Weights of a small transformer language model: vocabulary 8192, tied embeddings.
Each number is 50 + 12 x the weight over its row's rms, rounded and kept within 0 to 99. Layers, rows and columns count from 0. The size before them is the row's rms in percent of the matrix's.

# layer 2 attention output (transposed), 256x256, rms 0.0461, rows 25-35, columns 128-191
087:34 51 29 70 54 37 58 50 51 66 53 43 53 60 56 39 51 72 66 37 69 65 66 66 64 54 55 71 50 56 57 62 67 52 45 66 60 57 45 40 27 57 28 60 45 55 47 49 43 58 44 70 29 69 47 50 43 48 48 55 39 27 41 38
089:58 39 49 35 37 44 42 43 36 37 28 46 38 22 44 66 55 61 52 61 40 49 46 44 46 23 31 72 52 48 57 60 35 24 59 66 50 50 66 70 46 48 26 62 55 42 69 41 48 48 34 43 34 30 49 35 40 57 47 48 64 46 67 67
083:74 39 47 40 45 51 46 80 46 47 44 29 36 41 61 65 46 67 29 55 45 52 47 53 56 37 61 60 35 56 31 54 65 34 38 32 47 57 52 50 50 32 48 45 66 38 38 34 45 39 50 64 56 56 46 30 71 67 35 59 34 50 55 46
076:41 47 34 38 31 47 55 64 56 46 47 55 47 43 52 58 53 43 50 50 35 71 35 56 54 35 56 33 48 39 61 36 55 47 55 58 41 60 51 42 41 42 50 59 40 70 52 57 31 55 34 37 56 72 44 37 43 22 49 55 34 59 25 40
087:46 43 29 37 63 39 64 37 73 34 40 48 48 58 51 48 42 55 21 59 50 49 40 53 35 45 40 45 51 42 64 49 50 43 48 59 43 44 48 36 40 35 49 44 47 55 42 52 62 67 48 21 31 60 63 55 46 52 30 40 42 65 76 64
076:37 72 68 60 56 40 40 62 30 51 46 61 47 57 47 49 48 44 46 39 64 62 53 38 70 51 53 34 44 56 60 27 36 66 52 55 39 47 48 45 40 52 57 34 21 78 54 33 57 57 63 36 47 39 61 58 24 51 53 56 50 51 39 46
080:38 42 40 48 34 71 56 26 48 56 55 42 70 45 66 59 37 55 34 48 60 61 41 43 53 35 66 56 49 67 37 44 42 38 36 58 58 67 48 50 53 48 29 72 44 32 77 43 55 34 32 48 83 45 60 46 35 54 46 58 64 74 56 80
075:37 49 58 46 71 43 38 18 75 30 50 45 54 41 59 38 39 69 43 41 37 53 45 54 53 35 55 45 44 55 74 51 37 47 52 47 60 36 49 71 69 40 66 48 58 41 49 56 48 72 62 51 55 33 68 52 41 52 55 45 48 49 67 60
085:58 35 62 57 58 46 49 40 59 33 41 55 62 42 42 63 30 39 30 46 49 56 38 39 61 72 63 51 52 49 30 59 30 44 37 37 47 38 59 52 49 42 48 31 45 40 43 57 73 73 35 53 38 63 44 31 38 61 47 49 73 43 40 36
076:40 44 55 37 41 52 71 37 61 51 62 39 43 31 55 54 58 46 49 56 58 26 45 43 39 67 51 60 58 37 59 34 45 33 29 63 59 64 35 40 38 55 58 62 80 12 63 64 36 81 41 46 48 42 42 57 48 65 62 49 87 39 53 60
082:55 46 39 81 48 40 58 67 60 42 44 63 60 53 42 29 50 67 51 50 43 59 54 51 55 43 76 52 70 68 49 47 48 41 56 74 18 40 50 67 41 44 51 78 53 56 58 51 46 29 25 48 53 46 33 48 43 37 39 47 78 48 28 58
# layer 2 attention value, 256x256, rms 0.0417, rows 26-36, columns 128-191
095:41 39 44 49 78 48 49 43 77 74 45 46 61 47 45 39 60 50 55 41 49 46 49 65 52 57 65 33 30 52 51 41 53 60 29 37 46 57 38 45 43 53 70 69 45 52 34 62 43 58 53 54 51 57 34 58 56 38 49 51 56 31 34 45
098:27 75 43 51 52 71 62 44 50 54 38 66 51 60 42 55 43 54 59 35 68 52 56 49 37 59 58 37 55 67 53 55 48 44 66 60 72 52 60 51 55 61 71 58 32 75 45 63 55 41 56 59 53 62 56 37 04 51 50 37 53 66 51 56
088:59 56 67 38 59 66 38 54 58 54 59 58 58 67 55 50 47 49 52 59 65 45 69 60 41 65 49 48 56 50 46 62 52 67 51 50 65 44 45 51 57 33 54 43 49 36 46 58 54 47 49 65 38 38 39 39 63 70 58 63 54 48 79 55
092:28 46 74 61 43 62 40 59 33 48 66 42 40 39 65 42 59 46 65 32 48 36 64 44 57 67 50 65 67 55 40 58 36 53 45 44 41 62 37 54 67 57 50 58 72 44 59 49 41 40 52 88 77 46 47 47 64 50 61 48 59 49 27 62
082:55 59 39 43 34 47 26 41 62 41 67 46 34 50 47 37 46 44 41 48 50 59 49 58 53 61 68 71 51 44 57 58 62 34 48 44 60 45 52 52 46 68 51 62 62 30 43 76 47 48 33 79 59 51 47 31 54 50 46 63 29 50 40 54
096:65 54 49 39 71 36 50 56 73 43 43 40 31 37 52 56 59 51 51 65 43 49 41 47 35 42 37 60 33 37 58 67 40 47 65 42 48 35 57 51 56 56 57 35 51 55 23 39 50 49 52 36 24 43 52 63 64 72 36 34 44 42 55 51
090:49 50 60 63 31 33 49 74 54 56 59 76 47 47 44 68 47 35 53 59 50 35 50 49 81 47 56 56 67 39 34 49 46 71 41 45 59 65 34 38 53 85 65 30 42 42 69 18 55 23 41 52 47 60 55 42 62 45 43 48 45 63 41 56
093:51 52 48 46 35 52 46 40 30 50 41 39 35 46 47 52 52 48 24 55 45 53 45 55 41 20 28 35 22 60 61 72 66 53 46 58 63 69 46 59 43 59 48 63 46 55 46 48 38 38 52 44 81 33 56 70 47 40 64 48 38 52 64 57
088:53 43 48 37 58 23 39 59 28 55 40 56 59 29 38 28 71 60 73 45 55 59 66 38 62 49 17 30 49 58 52 46 29 53 48 41 50 54 55 64 81 35 57 36 60 55 57 57 48 48 43 61 59 62 45 64 79 61 41 37 39 53 47 51
089:48 72 75 48 32 34 36 29 47 57 59 57 34 32 60 68 63 39 62 64 52 60 44 38 49 46 63 51 49 44 55 66 43 70 54 39 54 57 63 27 40 37 37 29 51 64 49 48 56 75 83 37 51 39 41 53 47 77 37 54 37 36 73 38
101:32 48 46 43 51 42 37 60 44 46 47 62 68 54 59 57 54 44 54 53 53 29 57 43 33 45 57 33 54 46 60 39 34 39 55 64 40 45 29 49 45 62 47 43 41 43 48 59 59 44 67 48 25 75 41 49 75 41 62 43 44 35 47 40